config.yaml
norm_eps: 1e-06
init_std_qkv: 0.0361
init_std_o: 0.00902
lr: 0.00638
beta1: 0.95
lr_head: 0.00564
schedule: "wsd"
decay_shape: "linear"
doc_mask: false
Each number is 128 + 24 x the weight over its row's rms, rounded and kept within 0 to 255. Layers, rows and columns count from 0. Numbers have three digits each. The size before them is the row's rms in percent of the matrix's.

# layer 4 MLP up, 768x192, rms 0.189, rows 520-592, columns 96-191
100:148168114153104147162144147097149090139148144097143130137101130140140144131115144098130140084095149122118148110106119118119142090123111104136125127102125140101089082122128109116108113109122135154121107198098109131100136127121140177079119136131115129135135152117176140150091144111124140133
094:182122134175153079165119098098113098158136145120116103164130085095103119142114134126093105123131135144112149111125126148121127058095118142111101103142122136124146114114171134108095110151096172159160119132083144142150134132105148081138148113118117117166146075116132153151147113109140127116
120:078119124127133143134115127096106167147071165163158089137112089136145111131126156135152178163078129122181108162140185090091130124160100118118138141156151120121138076152149131153117130177085147105103136167119146105132150114093117144157102116114152110170106155137125105135146137143145110112
108:097155067103120147104138156156144125099127080141120131149098110145139114131146151140077116111143139161117075118163144129098133082186115147120107146097113129107146130128095153154144112111125108132088173135169160119155142119107166146121115115115110122128062110125121157164140153158139179134
100:127126112145161147162204123076109130136131129126117160149142148148151111117129127189157142086130116179171148131157166088125150086103083129138117128155091130104102133152115149131126124162093158155111142127122118118160150109142131074119125141111148108122112134102111137115105146189138178121
102:065109088122117117124156103128117096126138147142132155148088150121117111136099105120126099097131093128079151106110122138120134101163141120116114156175109109124162106123111137110131128105170201172127126147146143107151147143060134110117097115128133109166106132135142127144144139157141136162
100:115155102158150110119100116101077103098112114095117142136126062085119132114138108127085130156095117115142147148150190106114160130150122169137141149150103149135129108098123123116167115156087127157129128136111107107156152136128148106110148155155117150117130141113147099136160150112109142134
119:107140129108143099094105133153129167111087099172140164166086107077137114149126129163109173145146117127105118069144194089151131082101147139157146086157088102110084145132172126147128099130119148116120133132117148144141119121123104073136116088111122114148109132099123115125135131108091144155
095:153116130120142143119098102098154114105049105098159130158100198170114153153153159105144115128132120127148107102133134117137110112138114124139122137154138109111123140149113150161126103116090138102104160121130094151115099098115128115128122120109148099117113146120145138101193157146108081144
101:133136132112132126091074138093114155099143119091122113132108125079083151133166131119122138158153119104112149115161083144139126098125134088081147144163145140116107091155170148124162155075162085163140154146091147134134111147152157121156130150140152131128079085160135136144125145098131103081
080:096136128115129129134154083113140125107126141135175138148124072147156142108152117122115094115179153138110148058070140151094129112076126125142087140107112121093156093094139102113129160115088125148173101089125128132144094145145070159135098122132114108141133153094113114079111153167105171161
106:096097135108125130110120146149095135111122140136136115110159101144137091079129149188112185143105085157153122137110126128105157112127120147144110137130166138156108100101130152076107159108138151146083110144098105113125112097148115139106152142164140098135138102098115120129151147113102092138
086:079150151146136124100123167104153125111108128150078156141112139095160112124131098109126126148143105086130128138139110113144129108089185155111125091134092110115136120132138112162135085102144085115103109085126120056188098122109133131153102151119160100186125119124056119113110130106104142136
109:114086122126135151099148120143124116105116109108153097164152128098166134124125155133132131121124149125112150132116101113119197110092105133148158109107145141162118105141140162125125187100143159140122137131130139119116137123110103115083086132086118095138115108144156124147073152098164133135
103:089123106146117121144145119112149168141112089104094086116111145137143098122167176198110094065159116092084121160098155126146130135108143116140121136146139169114099157137117155117114130118099152100131146131145151068127133150141134171120111122131142102125116148144127131134149169091100125146
108:163129109109138154178141137093138164106107105124146116134146132158115114110121146109117077102126141127103108153128123109106145119153134115070125124127115151173127171164161121101117135140130092135085105126123163139140134092098159124110134119104095155139101114150150169135124119115071106129
112:152140128166134125125153171089094084171133129160116142147105113144127175126119149154115121123091122130127140087130157122176134145095139091137134126102141108098108170132131115092111127122133144119132139124130102101106121103154143122141123140134134165107117127101098124114121125133083140080
108:136133155107128138150127151121161127137154117109153170159137096098144088155119152120113151143148126145143159156119138113128152145128093124143132146152094093126156105160106167120104137135131099114092127063149125106126175168101095145096132127126123140108139093104153101122160144147140140108
094:154161151140126091103120141124145135163093099114147107110123099120137111110146102107098133141105114115134123105151132148129140133188119153102154116122129096151139109129182140138103133092130136121126154127135155082112121119135079161122118145093120141151140137109147149171149145088106106114
092:128150152082112116110135126118112149145177138121162155157104102108138128099133118130155103105102130108112115106131084111108139103105171115166145104139139127083176177148133138143096133132178170116090147141122114119139127118148096154140121160138147105112123140145138125095111173138114087145
114:105120133113095142167183147106177116144149110161145113167098148130080097092126137134114114148154135135152139116137115116119116121180104111162122128118134089100101124147148121130087107123149121181123096134111171131136117129084147145153108112134143145138166168134136135110106114128169148124
080:136155133143148120129157171115133118176141125139099067143126182094092131159143130113130114165086115147103167155094131120142118105138103127127089094134117109126068100107123158108166134107106102134159096134132085098138099138104113097120131084120094090115152101148089121061127094125138120156
104:119117110143123156118132111140114085137165115122140100127109133161183121105127148123115127150109132135182131143144078119136116107120118130093136139114085160129132129132114106150103149084123116109112119157115095121089124136144134143102117074130160092145131170160120107096174097159115121131
106:110129137140101114123103141167125099148134166143144150141114157117119179145126089122116112121112157201146112121138145139127142133163119153118127117099155124095146128085117123107138121139106119142110128108106123155109155070110158117083086111141117106155175170144126152161121132140099132154
101:096138155132122110167087132151135132076118126150140117164114112089094153113129109143123136091092106134128114123081141072128152128145098100098096114135118115097138124157135146105053149125142144165157147140124144136112177086128087167139141118135136079146118114126136121174158166094115139108
106:131164181122132132163142090130143120146176123087149129112145122133085136144106107154127106168112097155142133161108124127116092155106102127095105100122114119126113128111128154090108122166132159091116166158129146116145101089113063157168119102175145113162134134135111153133164138101105174066
104:094142141104076099158147106136138138131149110098093122139088099090180171128118119134081137088100120136106123143150108191165115145132126152120119171122094179139130136153141144150156132159080123111127167149191110118110143136156116120138111160171147138165134095084146087107091136156118118131
111:110163174123130128129175137094157140096079167115154147142099107154145080146124098124098123134144155117159109072136148116106116093133095108090153114084060135147134121150156149153185137144094120179150122122105135152156078143118158138138145128109086118143151113107146099141138151136114120112
120:111144176161100161139148111153146114118174131134144103096111128122144082134124112133098127141129107142118108096155150131080154076142095107151136121128108134139106111113141173112209150138159159102121131122090174136158103160101123136122129134158116097166114156125147141170180111161134100122
104:120121114112174076129116120102143130091134150123179094158155156139113075100147122125099142142111164124132104129146113150094123120141138146149131137118104128086051115132108148120100156124113146120120131126138158162144131144068105116170100111121130106086132092128150129149087140130128120132
113:115147140163171114125104085088130182128159083073128144125114136094121146133139140137130092109128146140111099147126137106143133129088126116089186111184162150153120129132130142120095138105134121108151094114154141149135134136135097144140106157110166129101097119123163121114177104168133112146
113:101125107109099124166142125092155118122143090098140140158088105099131158128104128124125160103140159092093139096159169128128129168150152079122146114137131099075114157129089163129131090160147135088093105152120123117143145115086125139139106150152156133153148125133151148079112120098154122089
099:125100102141105102127166111117160160131101114083116089139191152152099156131151128130135132130121149149096153087121119136170182139103068141123137114117106118120113077171152137148120118149145105132120146167090144107082153150170148155109135169123137130118118147132136159157081121098145118136
081:101088094140139160132131140152161136125123078123143107130099169129137121159118149141147124099191104162118161119120109122135141139143131104164174122161124104120165108122132116154098129118100115149152109138111121081129192137125172152099146167138090171155104131082130174170124154134151096125
106:146127148130114108155142112157131133110158162125158154124095134118118080128146138119095129126138102120101111076077110164126150105130090157064129142102092091101146142095114134134105169120145102159108148138155144107153080135094159134103132130124112094115085176144181092154135122153156115129
111:105135148103146127164138120121107114095161172100142085146120100145130134119099134149108119074112130132112128132154098104130134141136135120140141150121125103102073155075144164136127161102162124129115164143080113159110130148093103128087151175134096098138120134115135145164118119145116120144
101:128112101169113123187157108125103160125121182127141142120128093136153122162115127133153077104085165102163086120142186121078149156161095103108137128158096100141123102138113180093112168126079152168151127145129156081151121160113140135130132134134165131151145145146156146088149151134137137125
119:139140102116073089143119147143104150152137092136117130138106145154156129120172193152115108120139137087126114118115118102121144101081128132137117144119104083121091158122158114144103185117109107095139133152145102106130145171121116122068129123133100160113149103090123120118108091142155147120
095:102140146158126078162128131148115117128119121120139113157159140132121168075143121096148113153099149139172114095118111093093140105183133136140145143122139099160085096091117144105166115130148169106087129173175148143153112096096138120116130135114134113188186091089117135139120135148083136126
106:115114130133134100097142107129102149102138163109074138083141139119192108102122138143111137093158148101113133153135140119190189112163118148103106101135139110130115138148151134133156150142111135117129118136153091178105103106107096125103151158146115149153173164086156130125112168074121111170
106:124151098094097101103119166126122145155111109112099101128114173104123111134112135140064141155173127096120159122137126184128137110122135154114124149105152139114154070139130109090090166089102145109124148145142138121124188111124077094137143129130143136147138112085093135090081124121151133127
089:076128145097100094167101159135130119138157164133115157133137096141138093135105138133171119108107142120120092100102132175156123146146125138167131160114125083096102090107155077088104125120117119127106122169088137113103102121180152126156108107079134149119145132081097147143132126114167189106
118:100115121132144140142123109110162154170124134105141138137107125102178132126154170155094139141102140117107138133135127142152133121072116144145118122119139160137145147140097140126146130095062146123114150131125136140094106060101120110159172057162200096122132108115156149123085110116141110111
085:120078130106145149106145115151137145164113121123131134139111158147103099115149119117180119132097112093140137103108097141149122133113104145118113100066085181141130119102153154146093152133118120076111133119129165052141117142187132141136078150121122143136106100137140153132156139144108129104
112:178148134111113093147109124119128121104144125119142124143096110103128099120149118112145115121145116169146151147152145083123176157130110131139098117108162160136118154102118165115071118110107112154141144125150154108104155145162119149086080157113089123050112100162132117108105102108116117151
104:147126110112129117146130156135135154139124115124147107110103114136139121084126117145132138151111129106108138178125141136145132125103141150102132140127121167133124040091124148104108150114129141109118126106111144136093131117110134156114215109129183109177094159123113106102113130121112126107
102:172161143135097096077160120106127065135130153142125122139170140130125100139119100101137115113188129148103145112109142128128136094139085104124099148132129151101162125182111109148172106154112124100122148160166102168089154130090165114150095134132159130122135133119121194140132093139132134132
106:132117109108120124111163181103127142125138134112115073102152148125078136127165083190158148109152143119166106109133160096113150115125107105164113130124153120159119103138170131113147153085105149159125149159134141114155137162114125174150129111101131129113136124108120101129110194151157154131
097:133127149126151107133157150102126126080110123123112105128133134104119146129144155135152107132146102139136108132121101141142153171132159140118113125162095130108093177094134134131144105114128142099177124131106153120162164160097159153105158068117102146160144177148107112129158107156106119131
104:150173111136141140114144118095129126142167115084117132119141105110127108078145136187130157148142133099148095153126145128085120085131151087150071154135103159139117117128127096146140140134157165162148124130127127136152137125138134131120138116151123093132150143141140130133152151109138087152
102:117129137136125116124068124090160164143119148158111129132110161099149099134144151126143115135147086114164117145160115137141124113110154105061143107158147112122114164166161140107106115167141068128121165118102145108167135144126134108163132152116125112135145136138179148099128118166120078113
106:115125101149138134107103151118076161147086145088122084163109144106146136162117158137128122108096162107071073103138147104120124100107124116162121128136140105083115166132165105124129123138168114094129134120119134085126091140143144152171111136118097151099088111147155103107142157170114143132
106:135133093116114123140122115107134150160102157107153105114134129107118174147126091143134129096104083116142128145139108110121109143109143129150143113154127130127129123082107159108158167107139116127105145160109111127132164150118128083124119107148134169128136173107107129131146170157128132134
077:125123119139103110085115163106147136162094116111184131132117107123137156105133064147110103153153105128125139130081133093089111122144165090143153117096133155134105128124113127131130173153123168099146135111158127148128126073114136140138128108152109102088103131129153093126124118144130122126
111:176159140121144125133162110114116086162154096127106111160136130145177130089142142126113159145131132143131111132134150093148139130127090096120133148145103147132155151147155146109116053126106171147067135084138149132117163147130142162173152144124131114129131159122135116121118080141100120143
100:126135123118142133105124162134115132112116109124147136126144110123145097058130162113101124175131143105143160171156108118142131107126113106091117120129131121125137163137040118120113129139130128152142165174107126126106132096105138103164131139135111139119164115116106150189130101139128136149
089:110138084148129109130110145152164128153123112110121153183112088151125111191146147091111118126151130144106089129105156111156109102126118140152080107087158085108107090130143148108129109145130144109154084171132125122141124109116148104149081103127105103178092097144166162103108132137132140153
098:094146135125144092126141141112104149122075093120128137140097183093094149134146090145112128175165092125088153159120144143133137111153197184132169123091104134162112137120110158142109101149094114145105130111110135143073133148104128131105119086154148107127135168130150119163151166157099164145
103:139156109151122128124173117139107117123148189123145134170121163127107167151145119154109144135143106183191153157113145132137055115134099144148128102114136108115120133163134138138104154154094098092165135125174141136106139161107142149132100116134143081157108125073125134161120146143110132092
091:161142093091168152132146184131126069154153152131098151148080130116123116146115101136118106129131101120148116156120137177129150145175142075149088130109104130125135112176095138156098120137077139167139131111130132139114152135124139131128118094117078096144155129102125139134114135113150132124
083:102144163111143100117148134153104142136131100054100155114096152117127078102091091077170148112098168145130149134114097137135145140089117099158127134144152137176092153148088142068129140117121089120153157143132132145137150112131104104154136131107155107125149119139121117173095092113084163139
113:135113092113139120103132121121122135076099154109137126093112160127115127151145149139134161081167127133113171181167128150130108129140155177155140109128111168148121122140109130126125119152114141135109127111106116158131164123151124127176123137106181104145166133117100116091138166148136130123
083:138094115140101155126090165125092149121106128159142075105106172057105106117158124133107081091097086176120183118143159162126099156107132098104111089151162075164133145109146115144148146112146079120126072130166133130122103150103138133123121156134091130114109122128139171102123122112137135128
105:149137158165116131125153130105096126148133134152109127113108104129084090108166165141119151166118124111152136102090160128119122126161124142126128086143103118125145098094147147120143125163117127080108151113132169160109118113119122109130075144119153144169118128117078076135126129127101120125
109:110118100103123088100145175172140156117153132086150109118110103127137136136124106187161114138122099177127160063137113125146150172132094124107127137126089127120136147118067123115158150121145144115093134121108117146104141126099118124086147113116164133137122115097145121084157123114140128122
113:102166139109139117145117110104107144133131116157167137142191141116116167104097152110158138150106148088072146147125087120143137140143137134178155155145098147074084139150166100120149131108157110102147114103114116115134145124103154127139130098137146137127096111130115094177152136089096117124
078:126165170155097135178133148083115154126155140103121114137105123132115118124093090118127132126091065146130144108149136174099141122123168157107121140126104143115135146092157128105138121130131109135149103127140130101110134098165111119087123112116118106126160136114125150078122113150143177103
110:147148108116132143143128115097104096161092165123138131148083085121122128107171168118154137112160145099168132097119123111111104138111148108155101126126159118171083111144110134143148106100105126178133143106129132146143133121131111104098099104098104098152169133135095160108133123158145144147
102:144146111097142103110116107112153096117117142078140115143119087115101129161152178152164156137160109143152121117116109155125129134119139145121109143098130097106097156102106171141118164129138111131128091116129096176089093127133154105128148121097137145154121116162148143144088126076102124134
103:110127071129100108134116107072134164127091132129109115126102118159118107109150114105149111110151108196130157158140082127099163131161155175101132125142113119106120034076159120106125142153132143099149141149075159086110155132122144161123100121166137099089133135067097132128106115125142123175
079:108109123140144138119112142162143098085150157153102135125115097126116133124140109144129132150108104137121139141152153156128125119082171127144123064111069134133132114114148153120138143107124097098151082115136102113132146107157137116128124148155168112093117148106118120135133176114152154124
099:132110065112148105106158148145136142099098112125168140195092166134125131163126122139103114147117120109143146113132149132128095134071113133144112092142129105146163139165090142120109128194138149133125144136154090123134103113112130073162130149143149124112133126157115145132201116148152132106
104:173103117102118124158120139109151161178094133096184152170108126103147150132111147124109158103108067122144118186138112145170111149107161158134139124139120150152144134106150169104105123104107121117133072169094171119140094136092105095135112178158113101128093150080108102152098120121121180143
# layer 4 MLP down (transposed), 768x192, rms 0.187, rows 520-591, columns 96-191
101:165121145117086142118128134125142169116169106121155047115123115130125128139131125102139139105111134105112117108112126147109153098127098184119110174099106148087158136118144118127147131124152126131137087186099127146164142131139127157083107165130145103109153101108177148121113174108119134148
106:096193115125149110128137173091144162148135112151126116172167163163132129091110105134112115143115157140173093149119105084056150148101105154125120101148105139117140122123099134144084152138126149141153112091068135117147126135134133177138091176165121100134128140123123115092128095137134125101
099:120067112123132119128128149132089115162135094164146106079116107139127156106090131106129113103111109115168132129145141120131121122118127156097159125134122089106102093097138156134146115125123110147149131092154147106112117115162095141092144095092122133080090127155113116146130109092145199127
097:101137127148113135126112086142072128144155133100115141120138113135142171159135076129096110105104166114105090138160120105142101121064138144086171124140098152137164127072165117123115119169094114139123148121148138131132130102127132128098144125164160156125137158129103137128159141098135132092
098:115075159114104111107099161078137133105144145128205123101157166091152130129129098159131102116117189129099127084144098150138113114142118110147121155169097147103109137110114124174136145099134164177135088126118114128106113100146142116082118135141129123123139104158125121095146081171123105096
088:106157103124136063113129127162131157113137148119149139137146175131126127107120137118107106156129136116188102132127122164169115124103047086148132160115107143100139131143159136160160161092083173129178128109113129111134136099168153125133148180106123122145146142134148147117162132092138149140
101:151115113172069170143143096114108146179110105127103118097122151120141129127136131109124094124150146109159121113170123152132114149153154089086098098123125142110167141142166109131102151108126115094172095099120131088101118155161084110118153121101155139159135122129133142148135111159141100131
101:146154159125125127116128128104128143078162140134148140123165163118084110108136127138143167128120146119126072092101171057128133134123108126148160125136064093110145126115154128137104134089165088107125147120132156134131098109138138141136124133118163083125134121131165144144126176150113123131
104:149145117148131146109101107153092099099137122101127172159137114144112125147108131129093175085143187159096128141082130141138132113147090141137150159144086140127158140156179104100113130101120107112151088068102147146142119121124147136118115107152108092138149105139098138122159125103111150113
098:092141058146158157115113124133192124138123112105171112138119147154151100149122129156141108127123126110121104163128107091096149142152133123117093114107135157118146123153092085116159087135108110143131129083119157140129122136131122125153111184102105142127143190118143139140117142105110127135
063:092155145112142118139140131100140135079155130111135093115159131119170145152116134130147119114132185140083149173076095149126106153117148119136087126134115106128107155127113131151120135112126153094126104095134112127147091149089126136149126142130139114128098169125127131133089123122142148143
116:131159135134130124119142154149089150151080125081136087110132153127140132092076106103148099152146120151101141110075139132153112128106125105172125098119121135129155111127133107111168120117133052156144101171115132140143124130144135135129140112150114142139089123165159101117127125150163087141
079:125111097122151132169164121134168162118125102141156141146171102133099113127128135149107162122122128123157153134119120108136126092137111113140097160089122148135062098128153156127089127140158091106131109129069089113140100081144171128148091134109136084162093151092153128137098141119079171141
110:148097174126134142104119100118131123109175127090154149139106119100098130140119171135113131105089127124098119104082119087126128136089150107136138097106146127160143168098127135155083115108163087142156110109136109144139157082128102106112122077149090060135136110190156106131133159101150146135
098:073111103162115126065141125125135100117145121133120125161077157180117134119132103098110147132116145106110123123143128132119137111147129121133111116144126122114144130110119174168116138098153129124111106113143082120161144162121130139101145111155145124169142146127157128118131105122109180144
117:069137087171159122142094128148129164107125083165117101095143115104123157140137133104099112143111131119174111084129121122143114124109124150152171110104120121121127147171127143135128128174137155145165129135109144108095123138144128145132088164139140152114114143140139142140067149067149110145
115:098079131122181099118092142144144080138135155102095159168148160171127091144077127151090106127118139141172116105117176124116105108139117090091117164146143120142109132116153111146111105137104138125119152098153142145145133134108112141048111139122095139164112153131137116073151139095118130119
096:172115136094122119122151102125142115159165158081151147110125174168111116145143114133131126146139181128104153124150140137127125100133099135095117179128125106131124139143119102165089130130122149143164130114159126122156162120145091100126141176115121110099118145141156100170140144175114099111
100:119100154114125107117120158095216131144132158139134138089130132129117104200140169138126125102133145129109103146144123176146101114110144126105101119121150170164077115083123069169105170135146115104164148107124128116132141149083114163112110090105129117114128092126103100144074128160134104137
095:134117117158137139158149131134149113144100137153121092118161129104119095144164140122133161131152098147132159119146154149135136148146120154110117140175088119108076070124129060092155117136110117143140123099117114133123136097112141077143117120157124102126159118143129116101142074110095117125
116:166132132136100176157133070141141134109107168089163141131123157097119086097117110183134127115166120138092156126113155163130112126099116104113106105161144109140144145151141124132169145129086111196104106119133095128084126125078123138160133149147161117162129140129143140143147119105132140147
081:101120145172112202126132132125178135103123172174137082137128114110089124143139124127134092140120121104164171138143134182179129134118163137092126124127120103118125107131107138143130114110138172143088129128160110128124107119137140108117154137135081089131096135127111121102115119117084138166
109:099150107100109153138089130104172177180103105092152132089161132137107141090115132113142135123143120122138106163129153152154118122092171131125166120123137114179153150105106118123143146165130128127131143125076117089115080119120100118134101134129091124145131101115094118170112116139149116158
104:125110157126116133123115102168127147124151109190147110155113086086100145111136132125161129123136172152160085100151122155101110139148159123114103091107158121117134131088107132095103096111113132151103126149124133137169140128094154150093086109131111097160149113107076146103144128117112108104
094:129121154111138100128126104148129138199124144147124105120151148112106157132133149128091125096162101144126143115088126176157161143132105128131103126136146118119146129104147118133162115160096107100135109088133115144151112117159120127136128165107129107075152108136147102097123127076113120121
108:134155102135153135116140152150149112136116121117131141119128133165119091102106114169118105118137143159129135150148105150116123133121175132120135119148121082165152158133135117144138100127125131097124142116066144102124102141106161174137142130108117136154114140135093080070139131057123144149
105:126182102103096109117073152128089184090130128135143106103101150127153096112131149169084117124166167120173100089142090102120148151108134098134132084132153123126151140178153143175146108115140077106160141133110138129143109104136117157145112141134115108112099116148126128073137152119156098129
103:107100144086128131180117120133136092114126119152109103076166094102122114097095154131096113099137155095138151156151133113103118105154129117128097139116106134171136161095116128135139135116126151148161122116146141127154128116138131154109142108113074112117134105129126120115180128127094101115
126:117159104103123133097084165127136118153108117133141108153117147122127127145096141118076114120129119159171144108146136135109144133163108112181158136134088083125119129122121106107075143153108126127133130138086121102137139130167138178150166113115078104122181141118145119152108116154137064144
104:157178143123132109108139102147151175114133120166135156132110092145140069152117162096120095113136169114108140119121109159139096096162146146155114152080131112123099139092039137107139112132125133089172097127133161126132142117117152135099151114119115107128128101150135139174089118084168161127
115:089097098125125077146122152076140071098125165126115110121147139108085160083156133133144113133132118130129118117114099110144115144136123087098166123138117167090096129181178151118137129081149092141135139095128108103155127113098104171145131110122130117143106104108179122137101098143149137153
103:121145134151147169141096102120106175155098128144135134102141121133057123117124107138117088170163111170089130123127134157144143166138192094107116100131153121094105119113139097113091111110168150127118190128148116148171139128113074075140146160144116169138129108117105122144176107092121120117
102:163147130139159129124148120109095063113077115121080116145147143100141112128128098102156092163108132155129101126070110145144131138087144113148120164135140125129177131100099111143112107129175103158122097142146124135155112146113139134092129100143113131092149154157119123108152128090202176108
084:080108161133153160131149147189117153181125111135135170088122111146129165153136116110131147136110110111090093098147106125188124113116127101159133152105146090101122126156112130124141140135111163123119150113134112116149117120146123112117116122165112129128118136152166152154126140129172102161
098:131150114101135156147150140176110168129129125132162159153120181160136172102108096163140153136109130108104105141119112133145157167104121110162096132097153116110144121108149172151140107067110125109147116089085114144140136148156142131123116152137105094138124119089148144069131158115157134188
101:145103099098122145164137095162123108143177102132170091145132148080134125157144075142143119142083135117140110110109091142118136121140112122122121140130153158144154167150116154118111142117154112104102134104135141105123115123151165153139109114064138109121112101115101177159135187154084157110
099:069123125121114136133133109123112131140098138109157073132134132104174110104159138117138107151132134143132154135141151083116104160127140112173127157124111140137125104107170090105123121099147131080113144174112134130153108141130097118163121132134109154110159147059162128113161099127071127122
121:155101113124136095163141123134117150189146145145120145082135098115147155172098111096109111110148095068103121143136122131136163090130143084095092134134149120124126114100127118120151127124092104091151095108194122156114157101093127101106094143163135132128104129138105135149119108115147131118
099:136080138119138148124123146085107172154119118184122146092121120147116155150124109115132126122103145125041142138159146089130100091115161096121126116091118140128132127128117123166139135144161122126144127170121130122144120164143140137169176181106153087089154144101118166111121083122110089086
110:149122175089118094143073105145129109145130142109167118101108089113116119137125125140162117152121104117098124135143124135099099106114138133146113146131141155128160082116139122100151100107102119178148151147119144113139133184121114127090149118135113119135124134172125123162091113137183135145
113:147148116159150151193130116104136097120129126129124137123103156131159153111123122104163075100142140163099129102112112089189134117124116144089136081116113134163084146098113135115128147145141091125156103178122112130102125151131129124116115128123092118120106103152150127116104075150148122111
091:111141131137110102172118139151108161146121113146145146129136097146098133105138154122117137156124117153123097103143107152166102147157139105139146122123117109102091062054113068143097109104118168089098162089116154109106071152139113125127097134122152143157081129129125122118145115072135103131
115:126085103137153093131108126119176131170140124149140130117133135125137077162154110153125130119118121098134131159130125150077170092121122073123128162142130156121102140114113131143163153141086141133145153140132135131146075123091127101097144129158101078131137112075110143125084180131105120185
086:067130147127203101168119165142151112116136144133109093123155144055104150112123109133166162123115156137114134126138104137120091143142154138106131140132117114114124097106130109139157175133103161112148126118163168158126157161146113116143149125129155149137119123099143110130109090140193138119
114:111141121117141162141111125135175123117105112148142128130120102086121161104148143120103136113138099147134133103172114136112127217134124095117158092165170111169128121116151159165099112133090135163134157129128088128110132196153079099109080124128122103078160096130143173085111115134152145118
104:149118163118118172133083104134111126127130106075181121086158158101108117121159127141131151147158159144111093095153154131136123140102140160094110110097087132114186129104123117130111127112143134137118141125136132149142128153116144184126134122138180110124112126127150119156140139123160114134
101:131071159115100157137113153146160143103142153134186169107117142098132128109142143147110105124084146140164136101114150117075119113132135175124134092095119143183090162149165094138061109126135136121161099103124147097137128129146097120117123147100098154137144118141129114142142110160092095165
107:115140158121121142140162077086152078128179126157169075122152127103138133154154108107112112111145109146149178154087111101076088137122166126126138117087153148144148171116126125148115153134116136151116162156134170125124105112155166143096121154140096148102158148100092128077108137126118145105
103:136173155135122142127159120120116145177116125131100125158050118101132130158137180105144135119143139142102105072119121097110109084160146143149103122136159131110132145113133095092150142128152087128125141153112106076151121104144118130143161141117095119133155166092162150076111134137101139134
109:157108124126152131152083088137075157130109112150103131125089138106150132123096125181142148134121109119106157125151147082164114182139145101105146147172172142134131117091126094091143144096125097117104159150107114126133152152154170109142140126131154165130131124059114112113111160138155121160
102:148173151104124145111146140110063100160130106167149116135118161101138077140135137128165114128105119106078104137132132128116140151114125086100072111157135130123146112124148082138166096159172147071107171111104138123133134102120193142099150096112087089127107122136123147093133156124125130153
103:134142148114122140138127111125212115104132147137144133128117087126101109115113141119127151146132144092152125141119096124137120104169114155123101148152150155105120117116122152111112085141146120145101102116146128097128131166075150134153111153173129153150164155182153124165160139120136141133
106:139148163104131096152135113096132139151180152057154129104119143105125110110160171097129130108119104137104172125124123119091128108126079074151142143129107125123103155114103131100099120127132160132114129135118080115144157150126161120109100101155147128111126054144152133128101103110109087140
077:149148116082103124155137154120124138124130093083114119145130157154157145133125136104173152115101117141119107073106126153095195126117096145146128117120107120142118112141112089139176182160106099099089156105078098142136100130111144137151080136091126135168117157119103142107074120113140117152
117:162098128096100133117079090106103191134152110108106125184142070096112137121084118101113148130187140117074120119102151137153153156095143128169121130158145170138117135144136147140144104094111104162146118149117137162148129153157146151110181173123122107133138130132161119124102155111179156150
093:100149139142124119086119133154096074172140147144093095138123138118119117139135152145112120138135128098138152127147152114149183118164133126104114182109140182143145122106078142121108123163112123153117130098171183148130119174125147100112117133161101107117127129160130101100106153114179145123
088:107103132122187110158114140140135131157145117117073123129126174161130118122167123159164106126145159139135166116140170140124164131126103126156102120127133142152128139103123117141149120119131135158114103097141091146167143194141161147131142158167122180096147132136117132090111130130068139144
105:104138132137143150140103181133104104152117113112065125118126140149122100130118106095110126104139130100152180179138129077127112115132134069159143159134068155142139109096112118122124168124126206120140111112152148156114120114130115126139093118121134150118109130145105126109119118149147131123
103:170121168108154151124119125145116115138156108109100162061148120155135128107149101158147124124110146108122134159079124110113164128121162116125096123176135144112119146145101109096139071127091138110146111147083122114114058117110140102138114110121134113135137123173189120146090115102157143133
092:137158099160163158069131137130096136119161133142098177105099134146098126125131153130122189096145110126139126125112134115116087143122114116106119175082125143119130119159097111137166130127089172118137175151123140158090141098175120136141106123112097111116142107116129152144125166152120139112
080:113150163148138122097079099095167115150094075103107100138133128124171107156134149110135143131091123163101113140123128128165096148075127171170113191067149155135112107137182115126151128133098119078148097129111126162149126110082113146118176127088185106129140144143156130146102144106098117094
112:092103106110107108101158133198121156122108144122122127128132127159108168150143142155159140131115093134117144171149143128105156154133099162164141143137158132144115116126159128131115169135070126164125143134122111127103158117170154128112107156135134103113116120088161121155106149164095122142
091:102084141083114139105127114138069106118098150119136121105111107147166116118162091082095138115143148099163118107104161174124101116146108111144090110175142095126134098161127093142136134128163110095088150125126122152128122114143112132112145173170092154128096135183135097132154151086142119102
102:128140122133121152112129127167124166104122120113099109106122166063103173142092134125130097121134103136114156118157089150106137118139133118155140147149126132155135116122115158107134113175134137125086137175126147117142098093133075121134077127172103145112102146095154117118130130129115136138
101:144120143116127117118141162155157172148148127109123121144128136124142166102123171165162130118135133138152146075138140109080132133113117163100159152162151092114103149129087098134093110132142143123139121079071128106084129130164119173112146133109110099139152116110165108121130162129117146105
102:158142134131132158152148109095117131158124169098141128164188132084145208128123133111145080142120092111090115144151099132159133150108158127135112161192153116115163130145158120108130171116146111163130126151117142113069104136131125107142126110133158174102098116159154159151156133152109165090
082:144078129109139130081118153138079150103130147145137133075131158110145120124153106139114137129137169110144181128134126144112105142167134080127112159192133122164102118132138133177153163141155131117095139156147141156171125125148106121129111172158103119127107143121155131115153166113117176154
101:104121112113145132116127148112095137094117126126133151084152161123170101106135133121102158158132127115152081146141118130120145127097130155146141152122111076155144126147112124096166102101144133108116157137106094135173131093114083141159141094119084164126188148146140127138142109155115142133
088:149123137109159139133176133129112160119152105115158160115156153124098122146139133155153155137134106079124096134106144096092138130123094125170129175128121123151141123105125136127162135110159170141118164124113175109113130128168096124087124154102151124133160128164162122101110165091113108089
103:136148135109135117134076108130130133132114102151119120150153148184087140108157133118118125123108124164101160124127134109121112072154105149086151132164076139132126103118116125128107152102136141140186125146122151113127163108170107165108099163157161116103164118141170132131115143100169099113
086:148146139167134124107116147119079164162104159079164153118119107139069145122148168102136134152137128119155125127161117162162181159087119133157169122136080159094160155124124131114094089103151147076124148121139082142108136124149110102134133137160131129113135116109145147097138133132138107168
088:132129149122098099109122154116148127142119142127114092114158119111179103132145121107150151112122117120154106129122136149109147122120166114165159141116118109116111143108167130121150104113119144144156130091101105183122142087158184129141156116163084120104136142117153149113163155105101085109